Weights of a small transformer language model.
Size: 12 layers, 4 heads of 32, vocabulary 1477.
Architecture: LayerNorm before each block, learned positions, biases, untied embeddings.
Training: a variant of SOAP for these matrices, 104M tokens, 3180 steps.
Each number is 128 + 24 x the weight over its row's rms, rounded and kept within 0 to 255. Layers, rows and columns count from 0. Numbers have three digits each. The size before them is the row's rms in percent of the matrix's.

# up: layer 9 MLP up, 512x128, rms 0.266, rows 420-472, columns 0-127
# down: layer 9 MLP down (transposed), 512x128, rms 0.279, rows 420-471, columns 0-127
up420 103:120145124119144108103099175132103151145100156110152135142171127142116106097131161079081125109149136138093117147119146127074170125096125113123134141142131157145122146104124124194164147157157077109150081144116132150105147106125114142107152156144095131140152119164137104108100156054111124113146155124115122158114130123132094078108144142133124150117133144125116149146109122115064107122141
down420 109:176137129130126144077140130123155115129073102134172137154139100117145133152107154127138109149181094141149138093121140134140205113111142137132132138145108110159123159128165153104089150127119155139133138141147140069092118078131137128112168156130122113153119139103118157121143141091145138117134072124125130090141155104109145139116135157146072099089135153133189151129131115117128137148121
up421 090:141123147113147113121117153107137106105056148163108127099130148118075200115138115189098140140090137153172119145100187126133135111094103119116069111124109135129128101133083136118120148126137127073115150116104147125103161118116131163124104099117128124116161092107098156132122120125143136146132090121105150135148159120089132144123126138154111146150097132164156153091130102108117131145137
down421 088:135113129124105116112147185170110123178108100143127121132148142144127127136143112141142099110137132144125090124094100128110092107094102120133155133143112127143136122136119093185136146122125176160176121117137124118107128065120102157078076144168146126172143111151140142144097133129103123106171125141090135123120084143143147102155085149166106137164102113120106090127111154084139126097131
up422 100:103127100092094134122104124120119138140128113135098133089109149119175115180153153146114192133102142155114122170119142120125144097190129111125116119074122166080143133096092134132142111107120098097132118153125153114088145136154111163141171151126128084109133131101165128100119123138125126083092141121168116187124116132135156104121138161132146099157162140102136145112134149125090154139131
down422 099:154120114106154173102118129147106115128180118147119125096099176117126098108148155106097130125187110131155169135146109121105160092138131111100142132127095112158125104123191154123095105109153147163061106106093106146129124101136142122140134152139147095150140115114116178120114104160112109147153125097128128106199130123153132138135135160130118094105179141114127111133156130142129145119105
up423 100:149130135119088141142129123111124120108056128142149171139113128103133134129078138154136133099140123142101103082086120147124129113107129100101076146112157091120178128098098134144143108132131148145076124119096147155147146146149118123138139141114164134140186100146138151125121115111141155136129134106177122137076142095128117116178155100139140150142166121163145078139146117163120138142076
down423 110:116135164155187124100131131148136145140130100133132133126152081115149081161125130132149161121153130162127141125136138106100145189131140148120141126152148125133141090100106122108099134098148137106155157121169144118130151062160109117131098172125085129139123153136133166132148118164148131144176134136133158146119093134136184122156100183106105142122143097127139134161060151123124124125100
up424 111:138135125115162208114148145152129107130133158163145138145124145102136086132112125153120119073135125180121096113152116132093142132127130073106094103097159171107108143122116121114126126127119153104094133123115115128106156141170148127079124134143110131101131146128142170130111088111149139150152169143102118109139117159117090168137076107114098138169168119111135121084140136159118097149157
down424 111:120106147142129133149124109133111164139133122129110129134139149131121090106209142133159143102139123113141074129089116145157133141135158111080121121123128107152145136153124155138160125118133127099170095152151189113155095125109080125122132155100095114109120114143161142123127144150157124120098078114166142138102120107108144124151155103093090153184127082152093132133153134106091094090134
up425 103:057117128145149135115122141129141158119153139113085120112141125126105114120122116112107173107132133189112099134127129097123070120153121131127161098087099138134125157114122123123142140122115138100114126165160117139095200146152091086135123123111108091126139151139103121134072177138134082142142096109113156143119074123148111114125081133115109124113111157135145155166122128117172153138103
down425 114:129129138116083121153168117123112113134084103131126104120130081069149132143170134168146128135137116184139177090127106123105107119118127125117105156122127149152098148120106118150096125136125188084185109134158120124093159147143165159215125138101113133110100104147120124153139134106133116132117161117114095137120118103131149130130123143131153126099093131092107117131096094100110114155127
up426 107:126121129128111128157090131157127132161115153140139107132118119143131155083122093114146110126161128144120164143109123127145122142089146123077122130120139166205156177132134157115122152138110087139148132136097152154125104106112083138155136142148114124134137142105177128149125173128180122155148117140150144147118115116119159143038129148145130145080089132138139095123130092099148099113161
down426 103:164059132121137148114117124207113147119125143122144133178113124148122111131115152125163109167114096166127119161137126120159148130142117138140162123072126131133127117161121144100127127128139152131145125113102117160118143112158161163161097142124123126115134136131105148150137162113104133115137091102164164103119090164113175097149118177103147125168103106144148145085107115156133156134070
up427 095:133142118123144122145135124125139103116135167124129148133140142139119087150149137115126140166161170162114114076117139144144146135082112128115145161139105106110146152168103154195130134134146163117117160143109088129141150141142123144107121151128102124129113072116181102138126133148135041102077133142156118101093166104147149160121122138106124106149106156143140146063139104105124124117109
down427 086:151150116100123108135117125072151136148122168136153183150165092144097114164140162084143117120078114139116167156133117174135133132143112102160123137085128100124115173131094136147086118134156091136092158167089113125137109112159141089099188149176113111175146136118142139145139129133089113127117140110161140132130133150161104132106150124151100131127133131093122119125158127155137123115150
up428 098:115142080113125075120101113139156131158129116122117121147131124124146098112091153115147091159089167124141104108111094164127135101145120140107106094092085113152121133113136118106097141134106177133137118172164116081105113141113141186148116140147139120117143144081120123159160107133151068151101107124121124122120172130148138148139138123189126098126119163124164114145142106130097121183140
down428 094:115144109119124119167155171188137138164204141088130188140106095161112097117121111095132153133118155110149130174147166153143160122159114092123151092153113099130189108124121154117111105107112151136123101116107139169132123109117129143140134132146101175132123126130127139154133139106119130132110124145165103122139140094156128137121146151135159107160108086111082128150114099153143153107106
up429 090:127083124098148105099096144153083148120154127134149067132125116143118112138085153140135107191133126155153119112085133100110125128146192081132156098132137133119153110156185096155107124138155116127123142119122119104129105156126120157109119105132112124193167107117097152123065075166138094146091139134158108154127126143126137140147137102137141134142116105128132130130120127095123136147147
down429 086:155085147102133151153155098094173114111112066136080116128131111156098120130098136149093111145129114110135115129136142121187194101101123095116123142190131141125129134145140128144125120132157128154094130100130126145124137177071149110130136104130101106109123143118137107153124100159153129136113120139118129094114120121156053145095111173133108117164138141172125143134146126124137124088115
up430 088:126165150110155109152121131084094106130171101141167136123090159122129085114117150141132137150097147128147177092084141143117128161141114145112088168115127143124128096115102145110148135127107129111123107143120136162138154098072105150186122137126149136111148114147169150129105140106084119140082084141128186128125158085121150137143136136105082131143105115148172095143136116100110104120120
down430 079:091085123130174125157100067166138131119094078088190129149110083100142121096123141116172149122101119118139125107145118136131132134083122149186119148095137131139135155118182109145136142083113138129136119161106135104158121085152127094121107162128124121136156092123128126133155138124128131132138121137117118162111117142173180128093100151169157129124126121101111104111122145164115138143110
up431 103:171127084127101127144166155141133170094125127123114105102109133101119151147120103126164142108164118183060132132146106136143167120138086128149106131146159135094108106131122137128133153113138121122106088121153123121127127173159177129182099087127121127134158148091162120143100134104151171110107132078167126142145125129147112108137111167113124140131093086134143139114088111147150127137084
down431 103:100143108091117089092089114097113109133133126129153166128155149074111127107142116131122146125080148145117144182179128131115104126149118102144156099122096151145128133149113070133147125119115129113162160142119159149140103215146117129137115079097131115125089118136111132147156126144130095130147101123111110145126103108131127107120136087137111118129097154147145127105151120187092145169102
up432 113:131118149095127126155130138127113104153113121115112109084147112090126192137156173103152127135151142145125138107134151145141141137099122153144180159150104124103108109191079138133115143157188116097112160126156126079101121177125098103125137164157111139181122150086133144134117099121139152146139149168115132139128118111115104171110096128139139140143095142123126121149114069144105131110138
down432 112:141157127114112128105148124128152167139125146134108122088139105159162157116155077134077115100118149142105126121140073135148118140123168169156174136100128126170093114138170121119141113164142099144168136157106098119105118075111114147098115181128158132119138094104130142120127152158092078126144129148119127124119120123083144096133117107116131130186091125100129129128124067104129130135112
up433 097:172131135099153133143113148135150110141142101120104084106169091136177098123127145130129149079067111127095111138088135111128135156134111157189141118105129184122098076106110137114133168128142140143180124129147131123152153102136090146115137093122140116125117155113134130120130141155145164102102146093092122132139153123118115150149126145131070129100110111156112123109103180116082121122112
down433 087:125152176148145101126129157128104152127117069138117141141117157147123148146142098149119095108134170111126127117123158116125122142142147133138133103127164116167179125135163064134118156126129158117135101131146121135093126142109133087135170157049144141151164150151169106107102134113115128127130084108112133142161056150093124114150154133128147124100143100114131120108162117140147119175100
up434 106:118129180105120116152128132122170126084125125144104098109128085094103149137142108120148127079167158133132106109110144117130119090157116126119141117089117168137144114112116181132076155133174127109111129122130124061087127109156157113123115108161095127111141128125112168129128137126146132108141120120156076129110142131205143131092139113138107105130096131152142111176143178151137107107131
down434 103:149097138120155086125143147152081084130085121190121085121130146098087136121136160156127127143115139133150114146136052099111136137127115119107134109165104118110084168168141103134143123127112121127134124138133144140090127140124174157113091132131137108129106136154107130167123136175142118132111132117143117128161151151153136116131130128154107076162107182147132154147109158181097112136092
up435 100:145153111122137132108097128122136142127143149125113134086067123123170103139132102130159115124125107094083110137058131145126146167098136079143097097100112147128151158075099148121167134132098124141152119117163141123120141100186110194118110110091133136122162126094150102143105123158111127135129146131136164136081123082104174156115086113116148136111128142136137135130112141144111104133111
down435 093:114113179111100162122127154133127128123130148143141147109065123145107114174114118146159120120100125110124153165141117156121089130137120146116180162083129158151152109111134133171089151134105086122195109109144121106166134166156104127153144117099140159141153136161090151108127146127127123135115135123119119117164082166129111136116131123074078119114130111146154104082123110145126151156149
up436 098:131161131118112095124101108163109114120130115137100157136098121095138138130163114123098120137101157163129109123128096135114123157166093095135106133143131071134121151158104110086101067130117147094111113109167110165126081131125120158138134122119099163129116117152135105165130114188137138102108166135128130127113122134178136107139141131143121182110086107121130141127105121131079144141050
down436 104:120141143151089145148144116085145098138118090112139130117136151112111115104125110109181127139172056089129117139139142136149146148124120124124121153125114145131129118091140138124098106116094122082122128086128191140099105100127157131109104101087117133149118096179145117128131169109112151134175152139120163160114107123054117124118112151112094138098154113107129149143110137178118146137093
up437 104:126133130103094117128123116152123148098142151139124146150132130132120113112105142116128125155144137136140133142130128170140136122104150133118121110125115130165159096127111088125125122116134101112174161142157125146127194109102126085114109132106108117100189112131152100103157142103104158070155122063131145121145147121077099168093109099113100133109134110155133197124154127166103158192128
down437 098:132138132118124169085126103117148108110109104140154109126141148138098123165162086151094135133122072166138141134137147063140126112146120127156153137145113137129118147122182144144121125179129153114180120105141128124126148156127111096115076156150123135122115160132121109154147113110112135106097105090189126124120101140173123129133144094130116115096115128153094184136100151135117181110084
up438 102:142170095100104114128092154113160147104152137133121113119111115115184144096134095079127128132144124131139109097103165146163119145100123129167147080129143138148137146113135134129130150169086144169122161120105134147093138114136160129134151117143160136066130101134139084132129184142142131137123143107166195170107121129138135126140120093122087140103110116173137131101132166149111085129129
down438 102:132138135116137123125100119122146155111121109123105105126168132105129136131152120095096173063133151126115135110151117083137111145043118125158132133126154125121102148104132088133130155119120135145148102119115085168166109123186147127114088105149133153121094107133061118170133164178142091145103128165107151133147094119131130126124107136102098136143122120142118157090113179144130128109122
up439 104:106095122088160115126137114153122112134170168124102128111101119132108140171099162127118128118099138144175138116139121130116157166137123102094184074099097117116166099088154152108132121141103112107145156131093132126120130139124118118127168139181116112093168140153148169124142134185100096147127109135111124145146156092070141130089106149130134077112131134125103142161131136150117157129120
down439 102:160099123096173072114145120147139105091149157133166148113158134149154144142101096136166062095120121130103131179126159108082089158153080114147069107105138150127124101142117128102107118150121153151130156124117126154122152091141107105113097123108135119150119131171123107124138117159148158128123136104123129091137154158111129125130115133110149111073124143106126092154118106171139145151111
up440 100:149117100074123144111133141068095104144131120123117133134084184114145164129166135150107069154109123146149120124103091158134122114139159151139155120126115095107148167135135106116108131129118140147157133119110148154150165114140107121149156155146091150107120110122177069113123108094131162126126143152099124141146141173138119165107114112143129131107176096131160147097108105143107082116085
down440 104:138153155144139120140121142133157089138097169091136159115147135115078158129129120107070116155147083118129122143087114167141152119116086131114114133068103099101073166139091134131150132146131151121115106112140121133079144092132137116111157113147137149169099158127140106138136127146089091129111141149113117168133174133107081160179160146123151148143121140124138094160133134119122159119142
up441 105:127129132107133092162115128169088132144126147096132123178128104137144093105086132107100133150144127139119141106085122158111122137110146096108091127122136172114098171135079134124113129102172108129125109153085122091113116105114122166155114093147111141134154118183163110153109118128131132136133151166133207131066114120155109109145188135126150122131155108144146132143110165132129143122118
down441 095:121137129109122139139145102147119102141109113099111115121105153120120148156129162111148106141123112130113085120143153122124067076134186151132119117111106123107109118101151114124125089136147147127142142116119106142134088083150106082144079133131149114097143173108176134109177163096153112156152135150118155163146130131135155162158072188119151146152104076166127095125124122132125123125136
up442 099:094136127128142120125132146152096167140157136120140148147092153111165128104119137145128135087093114132110091130117139092122090156132151108120099113131133162118173099101092159094142145140102135109105105167167107162063179121122098099112114131136139156145142117118138124122152146136103157105115181158130100150103121134157094139101134107100109139124093115099142140154180166145104096090096
down442 101:114166164089141114124115177163113120135165143120119128105100130141117111115143123107151120101153114124110115122142126130132058141117122103079108156152107121165136118094122130082103160107127159156157148092124139107114110091122080124184133143102132117142162089152134141164106107113114085106115095120112139068132117117154132098120142133113068101132102092140110152142158135144110160121137
up443 092:142142109136127124152130099140132161049183109115075108149106132126121130146129108112170117124143113107132127129099134143149134138177141117139097191131129098107101134141108095105154143095167090169099130090122123109122123152119127098170178129073157095132145113136105119118154109141097123121107147134148123146147158148153154134125074152108139118115135125151119153163095109110144096125105
down443 081:109047135118125163153144127104128121153122148129093134116122127121138114161110136106118116113124151149111132144154123120125151098118156131160162143179127145123143138100104186112158103119132179081144148145111146154148131143173095104144113126133131133184114145168117122150132160161143128080082096157153123079176104131135135093120133106137114134116121169138119097110086126129112162132156
up444 102:093150145114093168172174119117134098142110154114109158103144127155139144092117117108078131134145167115139102118137130164094125102136121122158088133098141144109125144128118129138162147112139137098113136137120126189142163102144138116096126130145134131146149085168118149108089154120100140113173137101129187171112146134146106160163118115121094106122103159128108102133129095159177076123113
down444 099:112125101129104136150129157126097131126114112158133145170129134098144133093123065111166131160102081127143111140157139143103112107142130117184140120155155068109136146101107134154131121158106148119125152128128115115098132154100141084123101091125115135137126090158147079114119135100175130096136111150157105150129108118107100149157066123148099091147108183107120163111102159132149125133110
up445 099:122181157140107121128140143165124126118164128130166125145155106111130133113121117135129124106173167174105155121100107135127144158205128089086112100163139097116141116137159144067085106112156143126103126116145161121105129085129102143169121123105096093139155081144134147107128154132141116107136165127142144109123121116126116142154136128098148085136144178082150159098120143129140139100136
down445 106:101151140150137137091090131076105124115134124133179104106142117139103128129103116120144125150128091103127102165168110178158122172098143135123107097171111157116108109141134185098090099151101137131112118129152147151113110146141153138148146122121144131158113083126152119132138125141148145122144129145111160120126110098098086107113063145130142112161131123063165146138154081130130149103164
up446 101:136163150130085082132098108152125122135117145106152112103126146115111130102154156128131118160134172103125129141127155153133149109164154092101175137151086149088123139152108108121156130116090077128130128103105123140113106159130094158142133080148161120128166120138153127152090118107134112126129121169152123149133073111138112192136077105128078116101136129138139129140153144135139068160130
down446 111:177138151112102126124192168113144154145109115142093133109172156131150167131141112120106116129127149128090139134131132111177146146082115135120137118153116147159148171078150095142097118166132147136181108108117127125199110088112136119146085152121116162125131113124082151122139176111152160125120101140124142129105126130081114154102106117107117130122090128123128131139142133132114176150101
up447 096:108145107100146157163141123121150146118118145103138116114110082096138080096161104155170119103126133138119112156130161163103111158128119115143154115118144184108105143145122130124122112134140128067132095143118072122120128136172075151139130126109165118111111163115091103155140136180148115118114163117096106183116116157152175150111118075147128134115113111145129080107120151129135136132149
down447 097:115130126111126085133090148072098094095130102149094165141145131122120107135157118113162101103111118119071143145136161084126128157136128107131138153148137114146136124150147067125137146176139121142154143135098108120117141132127142124138191147142190114180174128135117146151147149148133121132100105144142144146074098162122113133100129101096155104127121134146131081148103135123108135179132
up448 101:093084073079090157148124170124124098122135127116123110109134137112139112126115119133129125137132127129136116106140122129100132134100108155143117112122144167092151103126100172164122134124126133178121140133156185083105131129099099079171162136096094124136157164139167163104146139124108153130125114152097121118137127126153116110179154161175146138095123170098177116164136106134115127135105
down448 102:070150131129176134157129086141115135099099104130168092120154129126152141091149129164119146136095137119160149139110101119115141105143140129125135124143144087180147117152132130159092125181170151134086124117107129093117122101135144169122153167116144138162118149165126105142103154123156126127146139095127103113113105120117099147083118073170096125127157112174160095126139145142127100141094
up449 100:112126124141087171102092108144106138121086133106133172098118172134121147124139186147124124116142141164125080103140126104131104138145118122139181143098136143096134138136097117150098151130151114135138109126130141166133135142131140138158156102104153123148096099141184153085104118139123123093134071120154121194124085134167127152111128120122099172085128130121129107135140161167159155122110
down449 097:123166140091105156150159163190109092119129127134124092110124145112124133148143125141098123128144100135127155105147122090116111121115130080166118090087124135151135106103120146123140142143122166099099133118113114101117147115133128136149081073091111173159133108074125123134116128120150116114161130187153095175131155104157105107106107093122148115135165086111110107097125093111100135141139
up450 099:123111112103118115143081099104122071103152150130107137107108163134171140108095106079109128149134152137118152155150183112133135139101127120155152104127122109134153096103153135155100103107125120117139120163091138126116129178106139139163144153139162130144135142129148108135114166100115168094091098180123103093150106144159122113146152112096133147126096123138141078115070116094140094099130
down450 105:068172134131132130149127125117139151108123125123129121121139143143124074142111172108132136183118124106131126145145111175144106122130164110167061168121135119108090124145136129163129134136094140142097142122120123143154134085125098099104113130123137169100141103166145124159100094113163115153110169145110146107129097072137155093120135110096187116107116127101091094154132115149120140094138
up451 087:150119136149097116170119134081116100148157145168132097179208118136105126106108137196144140126136114142153156091112133122106148164110134114106137115128134152143179114137135095093142092144118139094120121166113139122156108118114120113171094108138149098126155122136180123155105129101107140113134110195155125124123131143156140132163139097101138131100126150120111128111120140163134150167114
down451 078:129158135138164111113185111144127098156156124124132082093110104127183119165157167145095111099167128111154133145140133104113116170105119147117106135127142108134146114134101144140136113139140135136161170153106155115139118071124137129119101176115107082103101104148120166132178129155123105126135096107094101107134156132157138066134167127136165140160112147113116111134156164126111155126158
up452 089:127165142142181081125112134147116126106135142089117106139093123104145136150090156095112176110136119150111136134095126140165141093129146112158133112155142124119111097144144164108139128120086115121172129183156153137146115115112164135111128135128089127134168081122086176107124135140158180120122175108120152107135103138192117102091112132124151090136124139118086131107109149147099123111140
down452 086:169111087138134128135089158123115095138128087139148097099158123115111154136156084137148132146102145116128108113142161103096123140123132121139144175160131114103166152129103121145117128078084062125147119094143099118102124152143134141118122154130192165175118124153130133118123140165072134104100106067130129154149090083125135118103144104136090120137146146124096129146133152140142140142139
up453 103:132140129074131139082117111130159131101117127147131135145163150167117097137094146143136129146102157164162130142140150149110180119142072145152135080140112167112103116110140076138107082105166149102135095124127114136102124112157128139142104147120114084143151082108127109115116107121136133122113110112162149141132125141168099186117143166147134123097078138140089158133117158150089129126162
down453 108:143126152107128115077161123113125126115122084113110103140122143125129137123146082116079162170171107142149086163134113166140179135122162143126117108105115136157124123123084160099127101164099124144193151131143140073105137179132155138101129192146118126124138105128099089167130118134093134139130127131173123116093127106130124092150125114138143095113128158123130160131096128091134118124119
up454 102:160143120126136128105126153126135085082108146085131136121132160139140162119109134096109095145132128125131131109137140099131105168112110127162142139118093126138151134130172105147094088092153118141108096140134097124121165147121133137147118133124130144147151085194147180088150108142131101128139113113131148127118116136100104115115136129098065119167104191110124137133111087159125141082058
down454 105:128096128142113128158140131151135188123123168098105154129093091141129124139141128111135124207082129114130119161098136137135109130136109090112089089108132152150139109145110187120142136093123129115143153142115120073138150135094110127133146122133139176087100114136166150170121160171076097138146118122163102104125123092160157121155156148122121116099098123122098114113146127118115096142139
up455 106:145134099098126155144144157157120122116108106114092077156155115127156113088100165145105124102122128150092123124130104124186067165149133085135127140116131133144123143151157137121135114115131139112140105121121112138139156167125162160123148129156158125139138127135132092116135144085127143099098106093137146150135097109091107102120206104046130140147088121095141108120153127131145123148112
down455 101:130104124127151154103141102145173151162116149135104091150082127167108119167128149144138115130123098091153143129073092127141126137133133142128103135089134114114119156162117094094111140131127174163135083123144119097137155137100121113128169127143155128123127115154154123141121092162115165142089097101181112143158099127118150174157100108101129091098139104119185122144143140149125084156116
up456 096:130134089095112107135107137097105167154082105125135127119100118154135164110159189099086126164129099170118160117118122154128161119082128114093127117061144160106136116144122125147143149140131097133117103140142134114138140127131123170145117174170164114125136140148154112135115049120109085120118105122148158164132146119127131093142086112112106128115146124158123148101097155154149126140144
down456 098:088138108101099126118128101150151097112079120144165123097114104110099139112111109092134107152143118137126116150122121132130089090146126110131113113110088134053130123147140158111059106144139127131112120119107129098119132070100122092131142122109134151084104107129165145085154188114152128122127142092102138161154093104111102109153114125152128141130119177132104112119102113143159152094149
up457 118:125111134106166081162153148143164135096104110085099127124165159127113112095116115130153152133123118125111096117134119136102105165208096099143109094066071155169109110144159115116158136111134092104120137137119141120117173130111129147135130119169087137118113125116157125147148152158091129140112081090123160117147160134125135127117099120121121136103123136115151101133121098076117115112128
down457 110:134143098127180108160167147123157161093115099139103137132108136110155134113144122135145142107127102114112127130106130124067116133112075102207069116110095107126148171129124117112124107079160140099090167108145138161079124106142150138122159152140119102111086136106149121175139177156082093111138116136127100131129145104114140146118132125141111107105116112104118124129138118127141096140142
up458 098:113163139136131106146138144120163109120154131164116136158197078158111181117143130116167117173094181125100137079141120120121095176116124115126079132084101129090086155135136106117166115128110141118117068148117113120127162130144154141104084102152118118154102130115110109118098135112109120158125152133132162094128137146113171146154117157163105164125135125137130118119124135121125147116147
down458 095:136141126160168132153129114122050125110156121091130160108104159173110096096115107152103086153103105147101168161138127121126111095122142141070102143110134166133172124116184100128126139111115159133145134159091115115101108151160084141105107121148099141099122124116102147124142096133121143108152097101116137131128160095159113126131113098099151149100109149169119153094146143122149135135128
up459 110:148145098097157152118143131129106112079111154074125082135115149146111150161118143108145083123148164131060130156146084148146128152126127102109151132105167130158098139152123127141104160099147116132109142148113110116109132142123146130136152096111107149141161119098147109158163138158124160099134128111112134142110096117154171149069109072101114124119130119105142173141099093113109171140125
down459 124:168105116116117143117128104102125123132108149165116103156124175089140131129119136177163170162127113108127114147109110090128107099123139106171134147120118095167153075115165079173113116130144135169146130111142102130123150107117139112152117113164134112146179143154140136134090183131129164139143150103160109137133110078113157122137155123127088124121141156111165079095109168110122120142118
up460 089:132150106136135130133115128113149143117154117111065147125115131130135152126143076143155134107145120140108132110171080117167094135113139121123146121112100125097154090096113203123137143109105134133094138147122152106136131149123120092098129155121124118122151089179126139113131130084136176126170129182167111161090127118170123150167162153117108184121080121137136117132107091154132122135108
down460 089:142146132115155162140124117109150129137112099170156075128126119103153141143158133111123110158156114145182104114137141116149161102118108099124148163120113156135138120113153123115089117161141166141126126131123087111130192147123083136170092111106143160134112098143082124132104126148156135157098141115166129129120116123137120146151115069153183110101174176119109179115114108108135145097128
up461 097:155103160107112085103126137125127135083089123082158125156127132110107139119143104182140129103153164159123106140111117100120160096111109137146125129091106129124146140147090144124133093121091124119101109165133114117201151141140135172158155130125097133154107080137155112129081157106117100161113122134138120152144091109140126141116082134082065139109109135123132125107150133134110148174140
down461 095:114104163120120141126137143160100130148130139134080147121115088155121132143118172114069145129150162150149128121164093112118106107161124161153147155106123137129129157138113131089115154166154111128120124099069123137157140175141121130143102129063161124147119117142124190142123090133145121137168091137128127137159101133119147169147116138140121095188127095106163144128133087156156150133107
up462 103:130133103129156123132118097145167134116130145124096081149129139146129086082150151092123127137108097082078127099095111132147098117159130134130123125148118157131154115150155109147118150167089115127154091171135125141135116150108127148141142122140143108146144139160121124098190106107112152124106137108149163160149090148127140161102091165140122138094129163105082163083094153073144147120146
down462 106:142141129170099147153091104070107100120133124144127101116123141141096127135142104139133140116114115139143119159115130160111111134125089143194106156120108147149120107157170142128178114117079106108153123109133081110139148123145175103132089081168163145114136125152178171127117130140098148168132140167112159123133106109126134145145084101105122115145138094149185142126115131122151100146143
up463 111:153130092112075140162150141125091150165129131111088131138119151069136117094124110177172133114119118160119172134136140140115127120097130104121110162139152182105116131107157144083185128120111113080109124127137128110108121144120138102115147141170106129073125107137113127116130129106103132172117083168156126115132118109169106143159162102139112164143124150096138117150139148156130106091143
down463 121:142138089173161146154126130119146096154138151173148106097121118146127113139161175123114126093148091122147108115102127130123122122154103101153147124118084107188131112091134119086144131114130159154101110115129114154128133106105120142146101122160162134084117110138155137153171104146107098150068155131140114158141137134141118173153113138114117138095100130083112138080155167171148100114105
up464 092:077112125083084104108135131132161120137089135112135106120144144118095131097086088121114146144140130128115111142125099137148144104135134126136107166150110130111124166072148170148134157140083148110108110094141101110170117155132127139155148135119107086176106114113140152090131109146096101107118077133145112138135109081158097120123146157146128172096120134084078124125106127180121145139135
down464 087:176079171082138110098101121131115106125111141149093109110084126111118123102171170145127141162117100124114129115148124111106085089124135132102156078167109161170142087144138126148169103132117143138154142149136136101116096121131112140071126117123125159147154145134120149143097149081126143143124124158069119134164130096114139094138157119147148157093116100135138128163118126100135166139130
up465 086:103129110122097096134160169143181123116120159138109150113120122143127114107120152118109141088087138131103094160144117109127137119129106149142140098113130171132134115136114125108147118126077134121136125133100152129112158129113154107092143141127118111108130138110217149104164117087123120160122113144169123167115170141145143082094122121136117154089139176126114103142089142121077145063148
down465 090:067130146141103101154107113089102137135130097148090141127131134117072130155140144175166139182125146104122156112147099154146101126138147152115124117130128148141124119090153144135135122144138176098132166134137133088118140142145114127133133144128104128138080137151180183157118130091144154136131085112060100109127105111134131143117127078155121107160121104116107141151182143160129139138146
up466 104:118162141137120080093175164123184109105104132127104153159112110115117143114082133123105116096100123126143163090171080106106130142093139149115120088122139136147111163131138163151133160134138086155112124157086105142148124170168113167142100126121118177117134136099128153134162161143092095127138117114106144149100068104130155140157119129115110107125114109126099109133121150139144120160153
down466 100:105112103132142160119091098140141113126154168123138187111090098156109099102155154125106105172140128149115119123155168169138181166147099113101193164135101174134112145105132128177130148140137159121133110115164137133121140097124095123093156123121126158154097116137138178122107139140125107116119152121162115131102137142132121187120141149131131134134112107164126098115149165092122129143158
up467 100:149134091128147108134121157149123128166141124124101129119122147107120136147114117091116153163100111166134118138143119138118167130168112095109178108118107124164141132120127122152121152104149125095123141085169099127129144120138138101093136139140153157115182113097111107088104135062145144124079135136083074165147180093087133148165137122116108166134123072123114137116114125114085119108131
down467 103:091110086091131145122156085150150124130097133158139133121140145091138172131075109132122159170109078143122141138120148085149079103130136134164087102123126142177164131149092124131081140128149167134144139099107118111124141110120144095092159151102173119124133120106121150152109120099124200145143131194109122122104133119091160147148136126139135117112122087146135125142126127132137124110124
up468 103:142131157114126147115113132151156113117128159151150142094158141091139117058119125105103123113124156110079100133078145122193128146116133126120137118115128127155151118116134136089136085128154140115140145137148103106136153165132150089150120113097102071125123164095145097109142116104097147101115138102107117128133130124137149120132116101117221111106115148087101109106143136116131173151162
down468 108:138089164120154116141132155135118120166099181133127117083148154087102121077158111120155123114117130127102110135117122092158088080129155152127138071129130140154136119140156117089166121123132127113135151143132149130137120213127171097135117120087146106120127157111151127142154119130119123131154094130136132175132130135152155116153105145143203185124135136112127126094141126120160119126118
up469 085:106161128074142134102143146108168149151123126157135136141060111089115153129086115149166118132106132127120131118132125107104136143133098136160106144127115109120129103169137152135175091164114090111150096163087150153113119137111150121169122106131155108154178144086135107129118115162123140119126135112141105096154126123131128183139079149137142167122129073144118128163131149171120145089101
down469 076:173124120122124118172114143111174119158125097113115129066135074125139140113139130120113135121132107131131113128155120130154138125133104108078159110180109134133137122113094085109148176104126158155128134116147146110101139110122088158149170099162156154151125121149109127127083138124064139136126069106102162142102135153102110147113108130102169133147167155113122133162110099142140099130162
up470 088:108139104114122119148114092121153121121121133130132070168125128093104144159121121111149148139111098158168102186121114146135135125125166139143156105115103089112091141113119152151189154152058118080098141116116110134146138143090164123153179114110081113117133146099132137126101129121111105148137115168169095119105123131112116107129147152137113133158149147114072147126143161155139122121094
down470 076:132098120113139141164121122121118087110105140138154117144153154086134111123092137174086146121143117110138123101095145131110147101142139104117127093145134138156154094124155137132151097126122139132132100089182157138158160119157098151214118133125170112146126117126135130177125171116105174155160151158105152131124081177103139116125145143111135166109112124134139139135117093143150172114158
up471 095:132155115122114161121109125096104131118124179137113150125142188155127113102150169125106147108142121151161085079168105163150107157086120126160122129143108118103156104124116146098152183135154149119178128117117085124156106123111114096115131088090114104144110105126144150121136099108132115125160149090143100107165144095166149162124107114136104133136172128154141176124135108112123104118161
down471 086:055107125110125125145131149147152123131104138091166118154116134069142141096153126104142136095097115134132119116079136179128153179156099118164129142113146126101113158131132120139101121076157128146123124170131106111165117145140137104092163137171138119098107158127113129133184131139161115117143121144115120120134154129113108161151143151173104118148132166101135129125092170087137145087111
up472 107:087117107141116138152125149136112116125158118129086090095105128156121115152134156109123153133107117086062128114127120121099138108143161096156124115173116128095127109169141168113141165157110103133103146150165127087052159133101110148115187105128133120191140165121151173119132136113136143123129146142129122183142091115116114106103107082121129151103128116127115150144139134123122129131147